{
  "n_layer": 13,
  "d_model": 256,
  "n_head": 4,
  "n_kv_head": 4,
  "head_dim": 64,
  "d_mlp": 704,
  "vocab_size": 1024,
  "activation": "geglu",
  "norm": "rmsnorm",
  "norm_place": "pre",
  "norm_eps": 1e-05,
  "positions": "rope",
  "rope_base": 5010.0,
  "rope_fraction": 1.0,
  "qk_norm": true,
  "attn_scale": 0.143,
  "bias": "none",
  "tie_embeddings": true,
  "parallel_block": false,
  "extras": ["paired heads", "normalized values"],
  "init": "uniform",
  "init_std_qkv": 0.0811,
  "init_std_o": 0.0811,
  "init_std_up": 0.0811,
  "init_std_down": 0.0,
  "init_mimetic": 0.5,
  "optimizer": "adamw",
  "lr": 0.00253,
  "lr_mult_qkv": 0.7,
  "lr_mult_o": 1.54,
  "beta1": 0.9,
  "beta2": 0.98,
  "lr_head": 0.00692,
  "warmup_steps": 567,
  "schedule": "wsd",
  "decay_fraction": 0.936,
  "decay_shape": "linear",
  "final_lr_fraction": 0.1,
  "batch_tokens": 131072,
  "seq_len": 256,
  "doc_mask": true,
  "train_tokens": 694600000,
  "steps": 5300,
  "dataset": "wikipedia_en"
}
Each number is 500 + 25 x the weight over its row's rms, rounded and kept within 0 to 999. Layers, rows and columns count from 0. Numbers have three digits each. The size before them is the row's rms in percent of the matrix's.

# gate: layer 8 MLP gate, 704x256, rms 0.0946, rows 376-442, columns 0-63
# up: layer 8 MLP up, 704x256, rms 0.0972, rows 376-442, columns 0-63
# down: layer 8 MLP down (transposed), 704x256, rms 0.0794, rows 376-441, columns 0-63
gate376 097:506498480448505500528525494509485498493476476497490470515508483526525503503505475463508491504513508507489519511532493496498513480506559508502487441483507565527512440523493504528528504527478490
up376 102:497526493523501484504516470503516502472517481516543564501511448492484499511551520503475487510508457521505506483492485524509497482464543489492507540468482541477495485472480477475536511511485466
down376 102:498522548513555551532492532514516505492519535495520493458471511484515502513515541527473531540486487453506486478496540530497551503515503521483465521493512510530491533505429511485520495530515463
gate377 102:503516539551509468490533483531496434532530525499480518468493476479509502533497497515534514452502464527525478530525496505510471537486499519511515519524478525496491472495507503496484503517554497
up377 104:496501490478509476481484509515476506485497498508506503453505516487481495532497480506478473469449486534555455507513525479504484534481520464496463531491506510540525550520537494481502462532521490
down377 098:499515475506483506509497477509487519500467519522505514523477546495468514527488502489512475490570467488550539513531503463476470439489465503513501505496526501476529501532504479540546500500482484
gate378 099:495540526493516546523499478537496516511516530492507551519561506539515496476494502477478493525513514481503490507502478439532507509506535443536493449486477465526520532514515462482496457455480508
up378 099:486522453496520486515500518477516456481487527491485482470495445478489501471502478536461490526493512523482516537481480520499492508517542537474506490491474495511557526570498493469513510500451490
down378 102:485489495526589512496530515489539481472511497492491537496485530488470474508500482496480499520519466526538498487470483540472456526467527494489478534494573525499474512485541487465505481510474495
gate379 100:525508494470507520454499462489485509528494506492517531523504502487475473496541472521542459490517521506453550486514505519484490513478466565454528546510476501521467497486470505479559501528519507
up379 100:503507498516476466491518500463469499500486495458503545511517488482440485529511524483553505440488494468540521463485470538466495484473540531449500531515490503516492499473541519474486513501474521
down379 101:513489511534508483490494504438502492474471500495478509532459520503502534540516494506534471525532496527488479502457501511492503477491505520494484465497521517494489476526464512490491487500488518
gate380 103:509492537472531504485491493484494540537502481471489472454532518513454504486505494475498509488508501468481504455493492505491477502483482489511521491502522499503508579530478484495467527471457524
up380 100:471532505509558525479532500500518493558517508475474510503463436499478456522488472524492526483507526481478475484499477501498529523516511477517480551508502486488511472537482489485482476509487485
down380 098:514476485466478517501518501507494509505498514464527530518501504524488481482509523485473513476470472550534470488531484474520493491498517528494459481473501499530495512596521505492508508515457456
gate381 094:484476533500521489469499517467566486529491502521539494494480498458514502531528504508515466497498502515489494466490505506459483474538522508495524490442522507479506497499450498534453520532485499
up381 096:457500538517514494521486495515478462478507459509505520500499496516502485497490480564462510533493454530520512467515502528551435534499467490501464526496503480522497506502478490482489495492476463
down381 097:525511511464446511454498545533450497532523490531482472532506486481512536509463466497474439503492486458540471478473485475488482482510502472508474495480505524519497513491476521468521493521488521
gate382 096:480516540482534526466507474520461494535510482542483483479546510438527522470491540531498481437495466515484493491501488474489464496522498504483507512491482482534485485519547489491490448516472505
up382 090:482503510504493448519477505505478532456477537521539514444480531489507526528541468531514452496483500516453538483508503460519494546472490513476504462476514495529522492525520498498499502490507530
down382 092:517475487489491521500504505507507475539529458499477509547536481532460436478456500508531494467499493493497466509481504483531507472510519481535460561488488522510513492476486523519538536500490475
gate383 095:490484480481553514471538477494466471508534519493474531532473501532515489492481477506490500475519471499490481566495529504505555492514489474473509449500493443517490490486470503543524478525489506
up383 091:504501489492546466514491508495490505509505481462525466537500506473507524500516526511548530533490505536507487474520450511498484493496483465486515479475515489490506538499509452484496512558444464
down383 095:504483520490448515525491499508537471453503467517466520475535504511519451510499520503517464519479458526481488469528515515513510510496510495535488505503530501485489464495479503481477479475544518
gate384 098:520464481520487514449514490491492460471468473531499466524480507471496507525527515489520463496517484482514512522480494535500436477455518527517464497515538495485491489494513565501489491549503507
up384 097:556523510505524497514525483492547498511511496467528479457553540516479531456498515455503472510508480568457490480515474526503483501440543490494464514525487520535531486500522538470509519531530475
down384 101:509469480531493524541443488477511509502504450503451445498511479495523485581493499535482473498503566530473488456474490512500525481509475521505523452488531481519541476465493487491479443504469507
gate385 100:541515496505471498465489490541494476519523472534481505504521511520485485532506500510494495510457529462513481474530533480493467494484475551539500459479480476520477472512551479506564476466486527
up385 102:486507530490508505503523497523524514487510481539537489457533502498486461467515493564506495499508523502538467497460543526492530519496472490476487507542520522505468523495506486483532521523509446
down385 106:444534468467478488499529467486512540509477497569475463455566496535503512513536483494503483489531525481488533505477480514477483505513508476502504518490513531538420493466484478546529538497532523
gate386 094:558508470499471476472537502523520529515532504530504431528485440477561555549518510525512475494545541476554513517542497497484505450521487524471496541502462472496459509539504482498527472474496511
up386 096:510511530519509534473505512534535511475507551484512528486495507526508540487467507497498502489495526516569507531541498497482500461472504531451523508518455505520507512518481459486465482508488493
down386 097:454477483517471511477490504525481457468535462492483509508502563492487473506496461525502491466525504492503504491508541547455490550509524502524513482450534518496497469500533539494512525502505512
gate387 093:497515498476502488489488501490513505521446478506538529462529510524466505470504549510461514565479561540493494491537443491461502478500509530503506475495529498477476487509544511453499488535512490
up387 091:474467498521477453515489485471475502473497471537501519488491489500467526525488495491450513516494478444521497506483505440522484497521487466494539501466526488505511469515505485551492543525475494
down387 095:511544537553499526529462488529459500453511505498496495488544465530521430488485487485502523503526514522492559511463527496512486517501525539536526527524476534495539534486471502528441489491506513
gate388 100:538522482537497491533544478496489464485492522511456493492494504485476470487518503518482475491516510494493464505476436495513493497478518475437539499496487499497497526513504526473526521531518521
up388 098:498506490507484449493448523492508565492508495476504449522526517512461524438494470501487440476497538508518504468489467514517501478539521502517508501470524510525528516489498483475474549484482524
down388 101:488544496525492499458496491483506512469579472495523525481495540511537497524510550507480491524453481511469489567508517495498480498549505511502458476477500493508507496523465529536498490487557475
gate389 103:507493515532466526555503514509503509478515494517460503495506536517533506505532561535489523481521503515489459486530479460482474510504489490479501479518539465509490513549514512499474460505475498
up389 106:480511485478471462461502533528450505512483463518482485486519513486499509452501509460486464465510480546471520490505506526489504525490470512491475533510496508462502496539515512486553535519453494
down389 106:503508502510494564503472496482475548519496513516478489477492491524494540539470504535476486510502520495498547550535510532537461521561465541503522525533518518515529512558490543483504533450502467
gate390 101:487477501519524517509518477485527492475541495498512486474507468473501483436441475540495489533459521473530561502508499507488493483482515506543515478514546527494488523498477499517522478504510524
up390 104:502505535481504513529474490472507532512541502438473486510536501467499502536514472487473498529502492467494470477494504508519503454539496548499472494566490531485518513475534457521487530447528525
down390 106:466527554455475506471488486540517493480464493495524513496509511553490496515521494501552501455528535487497534492501477501470488457539424504466476526491483504497493513480503479507497531477494544
gate391 099:499493518534531520519545474463472517523442477565493523519512547514475508513488508510511512549487515510517494495458510491536513561501466513497496523504495482508514507453520515508506470493476491
up391 098:485527464530476498490499518476503500530506516462503507452529501537490491474486534565474484524466486516514489496509486538514544507454471486514473515529493469507471464458515496494472488514517451
down391 100:501498479512473511468528471516520471489501472473503502478478523488526501524490530486501485506509489488489464505468527503473470525499516533482506531453484496545490493504459497480515525495500518
gate392 098:534544511523561522429508467472555472489523452497559510491539531487526472460531499554475506551446516516530480541494513514520529468506541520488465504519480504475486484494492511514498499529507488
up392 103:541466512492518521515478544479507503460507527493489501464481483507530486503501497484493518527532493525541539486523513464501516498496475473530484580479506524467463497489490420513518515537486526
down392 102:485509499560464485495478484499517517493530464497515481501491462523500497515509506468442507505540499511485513497462510505510465465486485458511494530495546525511512496493517548501498493481532503
gate393 096:498506534525560509468534501517522475482451554503498495533473493493505545515493488489535526521497518483501485529464495485536502515497540487480530452471486485497510506496531554506473482475500503
up393 094:543520485478506473529500494480473456502545476505503515505492513473488500499489482501498517484430516452473472525494474538528488480513440530453467519485493543467498542497479534509467527503488517
down393 092:483495475475475509466498462520509485506455524497490486525502542533496544518465509532486514468537508535527494468495499475489482467503494507498499489467495489469494484461538484518493527500484466
gate394 100:479493496491499543477502478488523460483483446507517566520483470501502520521523507519526480485497504453572445488530470492497513518513492498490520507464502518516497503493475488510468509460484476
up394 101:471474513510469525528538541507463524530493489513495506487498499535486467461491495555526440500474478461502507468515480500494505445552478555495485500534471477503489483493474487536482485475482465
down394 095:499474474500497526471498482489523469454498484486526452522504528476568526497536476487489554486477510524472500481490489471498479499519472541475546473507497503500483503486446475506523488519474431
gate395 095:501522471513561491539470487514470493507493536531514469539457529464476488492481482517520517491472529475490521491469556463495539470456476443542485479532485495529536577497489487504521447519464525
up395 095:426495517501507442516525513530515530502502497480551514533501509475479505450530501466427471561482487499514507513491469481527508520540524527509481455480507530495511472527481464464483487495509521
down395 092:514525526463507465529485472498487498476516430541483545463500496494506476531486496521503486445497460507509484488489525508516491485452484453536497543540497444494476528489492501525461492534490497
gate396 094:549455523463495496510490514495489517492495496459525501485456495525509508476580458496486485463498511510473509516442499467522467496484519478528489520522503516516527494510559544506519521497494522
up396 087:511461483487521516491480524499464552544499502509504484544485495513520506499472473519501451534505490493508496525531522487469480485542521492466493505508490537501469514540497474504463453516492514
down396 087:509543507494492522537500471491489488471525492505515475453464533538480498530547505469481543515463512533451518470497452483513505503488487463515504534510492483505506509499506546499509566474514541
gate397 100:570529530493528504528501471494503494536473512494478497501490521462483478510473493533511553477486469507524502511496510486465545522524523549472490507511492434498522478475495486517479493498475486
up397 096:498520539493476503464492501526470537522553509511496485487522506495464504485512470491535512514537529533519462481505513509468527484436485545492513497488472525530508524546500477520497462534503488
down397 098:494492494455523476542496482501523520484492470499498490513529530531526458520495483522495500536508428487483495518482475508499539504531479515470477472488493461518501510489456510466535525500532519
gate398 102:466504502509520476480506510495509535493487476494504549499530514514472521474510525489522501516479511507521512519549504500484499477478534537508480475496500476491452481540537502502463511510491479
up398 104:478482517485531501487470539529519443492532464549531499464518480536517513484525516505503481544495504509545507472497532479547526496505556480462527521520487442482515492516501494517470469477540527
down398 107:477451531505471501466511482471495533460514486492489530558494503447469456520439492443503501522446490500512504510487471501476535457484464516544524496504471459506506508479528507495464520513475452
gate399 095:524526501502477466484520500499519496524479516501482485494487530454474529502503516494515515487498519529463459492548466485501463539511466499490469481501507528499527490505493495497519522530492526
up399 089:498474499509542495446480518474499494490457513485537503477538522515505516505463506466511530542532521530474486493514496506477526525490511507501510469488518492513527502517481491521555515484567496
down399 091:457507525500531525535491476512481453493498463493496499504480502478474496468545457494493481482519501492545570549500498490469529467512538493549501511473507511502479501481465509484472506516452543
gate400 098:469498478516517543524533495517497521509511475500525498523502478512537466517561463520526496525497504470484491538493533454486439456526511490499493511500486557495478471491484532488466489441476494
up400 096:507517550489511510474477435482503504542502473518461503475513519469558510545441441437502493485510515510462469481489521546509473498496475530451519460472477475486481486523479522518527513488469462
down400 100:517478521500461483491460488476498505495500468492455524541492491470480504451467514486496473530457519515501532515515482517532493498460483523477479497463520525499533522542532483517496540493479511
gate401 103:497500470500487510475499501479476480532467456512492504524518517535527515535509497527481534547500502496519465525465543514521501524454495528449513516490519495521524516475508497487496481473491480
up401 103:537531481488461511514460470456484459486464459474522472536556522510509476439480501508460515488516509514524486515536523502459477506522537567551460482490513533463540467505487517505502489511492480
down401 104:451491482543548508536503489511468539472519470498503495491473488505517544495489482465475501547475501555497487542476488478537520446521510531524504491466494506485522474510475474506519458540476493
gate402 097:521501475499463480484537509469496463546477549530497532473493472514500517477552516475506542476509515524508469512514487453513480497493488479476509469535512494478487506534478529476479490522486514
up402 094:508497469510468549510491503476482486545498489483507508502469514501477497482518477459475524469524488512485476460551518538518512538476505495508486507497510488516522493536503529476481476484535482
down402 093:489466509505538510480507506546514546492502510455540464497516480501481534506491523533495451538533504489533547481522507499441534492518479525505502526482477487543500485485505523530515458548505507
gate403 102:505504473508511505463504551525507477523508510527514477481518477532458521490514490466498544511510508450490484493508518449522466538520505522534450518534487509534543478478479481504510518505544444
up403 101:511516490496462506526522525506531496505537541461519498466512492545525467460519503537481504515527529509457472498484533482505482492495491466470507517521505484526486493546490478469487494477522530
down403 103:475483512521509510504507476498487498519485476487547497508439485474489480506477504486495500503520533462491525531514483501509482457525489474461500534523473532466554480462488490489535491462517467
gate404 095:527529542447518544512495532489510511509498535470465491472492501488455513459549492516503535541499483508501487486502462528522542502498503477475527530463501477479493530483518468545496506512499480
up404 092:508509495459504522513487547502539484467513540547522496498504503494463490493524528480505478499454491531538502511508529474466480498509526524510525555530505484503487522478523489574531503514510457
down404 096:510531524508484490498474516511493491488512479486469492503495483486512447495482480530509529528514501506493522514492532482518532498491448527539467472517478490485489510467518462484503496553514515
gate405 101:455508508533519540483510498487500524530503515503519513516513505470470469484493508519552491466464491480505520468498516526463537531513487523503462536528534441482475496474556478537440492512471506
up405 098:501488491521536523516500430528512517450500488520446469497489545515524512518490483502489508512505475503515488476541465481517479498546494526493525472518445544491470514514531451472532523517505492
down405 100:485508487515534508489488544477492531471490525463549517500467436545474504521498449538547470471467534498508501498482511459524521491504495439476495520520478470563431479522515496491484508526516535
gate406 101:518518512474491479515532525524532522485505463465513491506477477520478467502518559503510471518519500491519501515510500492517516508478514492526543547500471530508474495506526554518481480518477563
up406 099:477512528526491481497498526502512510550480513470490513487506538481483503518480488482493490482473467456478536493523517494483491461479468466510549439470473507543499442533512519475531523493463483
down406 102:528503490481473485508513494466517538501479436481527514475473530522469509506485506493479496511544471515451484497540513521509530465511510490493527516548549560498427519510479492489466446527499568
gate407 102:500495454528538546483505514478421494507501522517466499493477523505474481445513483524514450542502485535503490495534500493487529494467502471541496492486484536527518495524549501520510527465479491
up407 108:480461526526527525450518474476486496596486514501521492518519495528448526491504533497483495475533484534514483503511485492508485533511505489495538525477477475536506528542501532523538515487491495
down407 096:531508502521514470480490554507520517527524483485500504459552475543511480489483507517463499497489521504580499488524502537508529503498487510433513472494463487515494465503483484504489492494476461
gate408 098:494549514457531506492502487470487468494492457478531480503489538489536513488503475512521499473525485539497504479533511526449514518519525441468516525478515464528513486506558511467530508494486460
up408 090:520487492462500525453501543501518467533514483468519462511530484540518473471508549542503517546521506503489501525534512501513500489520506520476485521552521535484481507545490493502497476506500523
down408 092:498477504504507499525494489486481518501475498512517532504510538483505507491531485443513514458487509500489489480517483490502502481508539510512517535457523494504517485470491486491530495487502461
gate409 098:418448477482517493492503498512476490509498518467456510518550509495515490483482498489481446479512551522533479505469510468494494489538501503476537500483526530492460483496530533522504476476523490
up409 096:482486567491490553498513457520475504460540472464494502497483493542510444559512516504493516507497531478465496517491488511561496443498541471498476526510537497489519511500488483502480509512449503
down409 098:486494440555515508506487502545532539463477463538529537495499523503493506503522483474499491523469482543512485480521528497528489521510470457485544460527539519493508546516478488497512514493486528
gate410 098:514494483524522507512530488480518427510466549515552535495478487508467575485533489498488510502506494517504505488496507465490516514484565488478498523525483503477482512507478495541498455485514492
up410 099:498506487497509535490539507504503482488514522518474493502473534491498477508517519528484472480485500513540515525488458496498487494513507460519511545540503495515529497520518482496521528493547498
down410 099:527535508512487506480531493517498484492477500523480496454495525482484551503517482490553532519536463541489451491521472506511522508444524537465500495521488472482515477509512474532526490516550485
gate411 095:504517508514473497520473514507504528503481486534497447525521494493468512520468508491523526551515540493483498504459503473463511467528525515522510513500511528516507548538496485518511458443516488
up411 094:470494501502506420489425546545489505478507509511502492488493485533495483519486471492511547535459512516501529484473512489537504468462458458509504512480524475476467509470522465526466460472486499
down411 096:504507499496506511482494432506534498503492475457486462458487500472466517441531514512514485499491497511523500461490465494512513502497483484458487523535470514468458462507530475478468510509515502
gate412 097:515499478505494486463467504533534505492494516503522517504487556482495523479463502515482458536518468513505512474448503493520477500493583494491463492448505504517536545546483521462454485471523484
up412 097:548518457492512552528543512502511523491480484479505482506523511497513474501449488489480482557467481508468476486489497504491503473497511459549539493563470485525479491433506467465467519492502481
down412 096:494505514491529484469498482488491493492533508514498485512524498476509516457538502497502509499494457520512492480493500540478480517497518507511513493466493498544474481511476552566537468522474503
gate413 105:508521466473565531500481470463494468544502475508505454481515514482486497500505508529492512467470466516491472506498543511492489484508459509511514547482476495491448481509543521480489524471526514
up413 098:485484441513466505551492516497514489503537526490492472537548441561516490460478498488473495467544479490496489523532488475543479489488447503511486502479471517549494467527491497464492516465484457
down413 101:495463540519492504517531491517539494491493497516522508509559538484527497514458505522548486583483491475501538460535498520524539513483472483487507518490504507449525499540484471499514476527538491
gate414 102:494520518538488545551514504468540442542485468500528515517502460453493517498517537504535500521527525499490491500514523448484483502539519504516517433502494527489479528469463459452467465501516513
up414 102:511554455491486509488521499498491492498484447494523472491532502536448547456511478492480540508517469486493532507518515533520550527485507498565510518503477498462501488533467514537508457514516478
down414 100:463504484514501546519516509512556469470529505494521475486518473493485475502507485489497526514511515465476460547506516521485455496516501527512483504517510507519489540455516521493489532488431523
gate415 094:490500555530518507545485482483469521549432469503545541488486506477492494467486511531510500479488454525470511502518509477505542550523498522545492505525513531456479475517528482509480505491487490
up415 092:482498504508468482515529452485472525535503464524465527515464493501468524509505561548475505494521550455507492499494495483524496488494471535476490503518498489489521489460531495514501511488517541
down415 091:530522556517530505500499521506482458507511507505504485489521487519463488501473468516511503483537478516515472453544517496519519507477532521514500536538494512486444521477475504487488507526479524
gate416 103:553502465491521489478523524522492482505495462509523526502511448505501467472507472501510507521526458545480498500519512476459477460475528509498470534500494514502486508481529485486456475530561485
up416 111:533492498541479518489502489523486527525510505538490484488515494470463514507491518487481494469447497477480488486539533524533498529514497467478492476449513502477484471473492559538513515507554500
down416 111:526515516495487495506470511520463490488496536512478514480498513517515511527462463472525560496462474511489521515485527507489455523468512546518528475515550495469503475530490499530485528469492518
gate417 103:472500517545508473531527512482497506530443462461529482493514465491519522488472467536509505512501501481495469487485507506455485494512498497476508488502469520516464533512544480503495487510478523
up417 104:536503509521479486494451478560461488492536509540477493480492482535512504474531534492467508486479472507519493512469517485497497480509486451544495498489529502542519468535444501490500483490447505
down417 099:505476493508498497529483498475486515514512471454479508520539462493487462490521456500531495524527483491482466511533485484510520522534523483537493510477446514541499544475506513522506500479509442
gate418 094:498472499516535520501487515466538502496532510484533495530518468542498490510508525489499497458494488462519506534514526452492485525473523493486495466466481509433466486530477455455461508494494506
up418 098:484509479500516523470509519568480552516496510529492512432523491516530483514501472469486524510475516523478508525514488546493556517523484483468542552489478449510487540515476457496508510459493497
down418 099:534499488470507450499493484462474527536492481498506498483458491528529523509507503523489469482466487490483472536461489519470494480519448465526479543454483523494531501518540478529527509496453492
gate419 100:510519514522536491514501505537541488524487506515472512509528503502509508487518505476464489436484473519468545532538489493469507511450551495541530524513520500460510525540507528514470500492501509
up419 100:490456521440486499491530460479544503437461485484504509512473505461484515467495462497450480499464485487551476452506450485517514481479507461508526505512532461447522466492509529439473510529485526
down419 097:498465502513463498494511479479549494524512510463529485533488516501473483473474502492509513467495473484518514440499484464479480534483479482495506509528465516499525470498472479547487479479499511
gate420 101:493528484548501494504482477490498470495441462473509470502521497478503498494477541513491533505492491496503454476516509442480492459490497491545521526487549531526525519521528487457485497541440466
up420 099:487528547506499477521482515495508461493469491521453519511503483491483487500503431547506524555492446480508517492535518481518494483489530510488494518528530546529502487504483506455502451474462496
down420 100:505535480477497490482471478502497519466517495459481519461513496511489477519449523507510471485477534505553521499448498523490541501519481501494501476496490494491505528519540474524507546494489471
gate421 102:470514469482523550483533466516490519491495523494544502518514508486479461511485540516477487496528468500489493526555496511488548497486522515509524522468476473468480491519494520479508494519455480
up421 100:459454540480501518461491509493485532501462512504500521503496477552487480489465517540461432495503528468513507483530500479532532460471527451528489513463474523532520543514457522510525432496487498
down421 104:523471489515483477455451508561510487495493532479509511483516544481503523514513490478507527512497497538526465511444511525500464499499525516517534555478492461504448489504481497495487487479488518
gate422 100:543524474501454525489530497518499536490491495480522467471478500493475500459528475488504465504542482511473486499511475479544523439511482494529529450464478470497452517547513516495487490523515472
up422 098:505483477450490478504494498481531530513486456510494458527518455472490514486501496502497519507470470523540504547557523479476532508477514522516506485483482497472473513475497486483496517519490499
down422 101:535462486491470533496472542521489462459502482513460501487516521486525505529503501496530500510468504512464527494470518520547519517511556464534506507527470524533530495473466507479488517497526503
gate423 100:464466474487550510461506474492536487509482533546473516481503528499472476472475460484475492499491472474493515461483499491511529485516508495484527508537485479515542488547512518485489492513537498
up423 097:548560492469489473461445472507532490494517507547486507489506455473476560513502521505531532495505494530507470477489525487502461498487476452502487542516521490529472460458480454497544544533467501
down423 099:487504521457477482504554531482488506453485462478454516487471467516505439527496524506523482511497511518496472508493510486492510472494519555515513491505474529516463548523526528495445491502547483
gate424 099:528467528518528513499499460535518536547490553517503499475526562457546529516476509472484488513478544521512505506472537485493546501495504480525514484488534487460478530501538495530519508482518506
up424 109:474521509473537482542521517496491520537465500525513496454490530523504500525538483503516485481516527470495495489530541471493522548464475524494539475486519462472459471510482456512472538485494511
down424 102:498506516466520517468537484521495504491503511516502536481496484495525529529572488504508456462535484517513513493455524494472493492484496454445457493548483492510494521472465495497479525516557494
gate425 102:506523440531517495489519512462461518556494501521491478531520537491531533448450509489484509520492508485506476520506519497490524499520483496517485520466497494518526479465514427473484497482523495
up425 111:511496502491448504467481502470498512469481536488488506524515460500454477490525483517460511526467513513487455483506476494523490467524483513514462509554507550463499500502477515498538523490546521
down425 104:552513505499453539502520492526476504503554512513520482487452490481500486538499534531464510524491527519507473531505526526497503519482500515537516527457513516486471531542506506528514501463518476
gate426 101:519471496529480477537541462514491525531455521513494485447501506502498470530497447510468450459490529510502516512514482441486491482482515482471520494488532519460511503475491524449455544475502520
up426 100:454504502535469456538489527483521516493526473519502497491498509519484515467537475514544490504530526493507460548489473507513430481481532510538522498508502476532501506513495513480477483537471516
down426 100:501513505492454491476503543518489500514486500486521473451523522484516559454538487501530538480513467516487507458482508519466481501491477538461497504473503490495499479588513507500506497495562509
gate427 099:516473495501501496518496478541500486494512490526490503526531477514487502503507530485503461494455500500486519464513479468453497493506500521576474523529476516510474496543510482460503514511518491
up427 100:466509485494548508475522471513521510501541503481510517493514503487537516483540476466510497520479476495487492509450500463477490536519468509535517520501462483477480542519477486502504534496460508
down427 102:571467471463461513516455513501524510486504534539461489562526442492509463508527495525485504517527488537519479520499501522545481526467515479529494492468550504553460498498511501491513528473498489
gate428 104:492538516492518499509525464506507530548472528468485515500482526475532541514508539506514539503510465495512469478469492527517506490449518507515497508487487487505497507549483431484486482456498499
up428 104:464507473530469474506538517466505442519488530544510481485463458504535501486475457516514469478447492501552503472522486505465492512516494500499441559513512507458499459504485485481541532548510510
down428 100:501514543505468463484527503500510503516504475438495506500507533453527483476536516501484428481481519587526516526516469514475547503499522488493496472460471500483499490471493506546480449529480515
gate429 099:488548494492488483530497460523499474513515492514510477479487525483484459490523483509478508478458472499486474501527477514504523497530517505497490472489549483519452506520508518527539512465503532
up429 094:549456520496489500505504474514520509521521557447503488537520510518509510472480474492497473543512505492476477482516502445457511483520524509488456492476505523494476462517541519540495462507519543
down429 097:501516505554483513445488536456488487484490463504551487504535520529487498483499547454519500490500503494489514502518494510504501489536510512522500491485485496505490501471514499454521507522455498
gate430 102:513500558476515450476500518480488509508505518501461531456493463526514455503528478532495508509504489467509481517510476489476498533525478500490535478518505504444487477534484462499518483517498505
up430 101:520530468538466515501496478485543512542491507501556465526538489507548484483507541497471493536496497498506512516511512487477512499536503497517433503470519532527468475541479454478508492508502499
down430 102:543456534480504519465501534479498541484506520552501492497512503520475500513537506522496483536503511494474464516480488544522470513494480553493535477537475494464515524456476494511503501487476542
gate431 090:485507489497519539509504447480476490537459554472520500468490497474546534485485509515478484491515524474496456503514489473496506486516511482488520486484519523498504443501505469460464475510496461
up431 089:447466535493492447483478526523524515450525499462513519502488529498478468514481436523511524483495506495494510486493508518518480531485510514522499453524563480472536503490471475503530471487502530
down431 090:549531494472491509528486535485531468498491482484491495503509509526520481511463522529488490519482507501500513535513517494497483462520492514528462539467501495508483510524511537512471543508493484
gate432 099:487532544462483510489482477490516522523501505482475534470506495480495492504475484506500506542530513520504506488528502506534542488487518507473522486520474453473536512496537434516467454517512489
up432 099:476508508463545536497505526465519489523518543483495502508518503471560454499467512537519469490495460533504523516535491533506457497489515488492499548523555472484506456482494477480482490475486541
down432 101:484551500506473461546510505513437498477474479489539538521438502503479477518520495493471534477468494512498511497478521460541540478495493483493523461511501538498479476446552507517478504494484518
gate433 100:488514454466543510513495513525549513520468494549510540535503495484512546487469517511498531489520532482494490481500526496540543460512494523497485491496480485460512539511485447546524515509478477
up433 103:477500459494535497502519503491527502468501483460468500501523544471453495538500455501545515518493494472534523474498494481525525497482499499484477492489527501518512506547457508530467533476537474
down433 105:496480539489490484490526566502501477488542493502490495512472494509504534526484528468472499492548512522463508455513497507507495507541506502514467548511499504463497497440512457505483542518479522
gate434 105:468447535465485521467480505517547486493508539493500504507495452447494515524491472539521480486493487487502543475481485495495498465456493488503494536507529491471531538516535482499489512463475470
up434 111:485527466466505506511536475481493469555478453504487433507428525502539500488534506508481516512511456550551533498549506499474465508520514554481514507510498503481475478510507493513507475518496496
down434 104:472523496480463488484491507477445512499509514509510498484524445548492540473498547490524480481518461511523491484529477492517522445488477535487506442495491472512536500516502542519538481522455500
gate435 098:483479507542497494530458481523491513500495531506494532513526500490526464493514523517431518493528503514501495469522511458504507489504481495542474492465510510524498525523504467546501498476516507
up435 093:496479513523508534534510521489478514529478456501504456492487476489539479492471535488469537490526527496514489489541432504542515483496524447496517485497496530495524481550527472510475514518534542
down435 094:505514536488480508485518481539493539463521486449529503495493498481494481482501521530524463496503525463491509539472477479497530530530455506470431521491476453496480524458487541500562505467484516
gate436 106:444460534531489532481518494497466455522487481524510497506515541509517462502470488461489487510531500455495511478495524486492463467488531525543519474478467466443500511500493483465472488497489514
up436 113:475515487513540468505486497514459484478466455510495488507507493467542495492449511474490449487448501516528489525503505503525531523472470505494504517497547480514491470497493474537551485472528492
down436 112:472481526537508499512484512497480494508513465522499478473482565558504489500532486481516502552473478493494528460520536553485486496532535486489497514493502519490502462497471504509509469510514484
gate437 101:487480520539490534450476488536508457527545483484502528512485456478474489524448477510508521529487472470471511510463508484507509485488516496532505526510495546496466514524460486481520476466489528
up437 108:466509546485506470485516512475495501477500476525496509515490500498572525503486494461494501489573472477519534485522479512467532537522519503493453479469515455497442485518512508536500510509466505
down437 102:484474494529517524507492498486483490461509482520504517505500520438523514540523486532478501506450492510511493519485462492491527445497518465515460514460482526493480474483497523519481528486476528
gate438 099:526492503487475527501462488536513499555510488484501500520526486438531486454481520537489524444519502504498455495532488497508468485533503537527460464502468470521484449480551516533512501510499490
up438 101:505536461478491533500521475487453532524493511489506548533513479526497480491465437492512484515487527502471489557496518503511494558510534468492469490523559521508509484522491508481507458512478471
down438 096:473493470487471517513540488472475494503513491494475546512542492542487505521545535484462519499510487509513496504535499452528432523465491554474476479500463521482527501491491534504527487448529498
gate439 101:520523520477535490431507502505543482488503518525512534518506478514462476498508509498488512539508554450476477483486495517502509524500475525467478527464507492454546486503480508493495442497479488
up439 099:503510464483445549518523532464524501510492527499492482532508513514491517489516539508515495464548479510487444485472470513505503516477446481474538470480476474517474484523502484483521515536501540
down439 102:439516514519505463499486492504506493465537512537484521494498468502460515470529509474442519490524479484504539509511484517458523519525486502526528524534511508482492484500488541530530528473460531
gate440 099:517516509467460502502502493522485498506498526479475499495546488512497517486472477499433482514528491489510530508506484439507451463520523551509528544531506545464511472541555517441499500538486510
up440 098:489531505528495579500486543478490512499540484493483492521494469510509486498524438483495507506507479500540487495489538470504487486449482462513482532503464516520555520515480494522463501466513495
down440 099:522524465506506491510518502504525505545487560523500499486507502472482510466468489524479461491499482476472529505514453538494520541539487493515531488520552501473525496501487495477488469560500487
gate441 104:506477530507491504495461469522484524526537511496463525559517517480476535478501541532552509521511481498518535560532517477464500482508518540540482545489508508467486521517529518504482461486496501
up441 102:500511558499546539510505475484473482503511534522502497482533496496530528510484491505465516485521502535525509500477459538518535471459504532462512525506536519504468485477502493512495523514458470
down441 103:476514528499504502482529490543555503460490479513506536543500521504515462480494515507509506518504448473472482499540510512491516482471514505499481471516483445450503507468543455502516494506480495
gate442 090:485556489516481466496502467462480516512507513521488523546502513522513482544478511466482495478507484487523502474460500495529472521484485478529560531441508521460492453515469495462459441524519498
up442 089:505481496521470532520557516485544510505537516511471433492479493499463468500552505508461486540522533519482502478449498488501457501525475506490499513538510538523550513468531507486495491504522517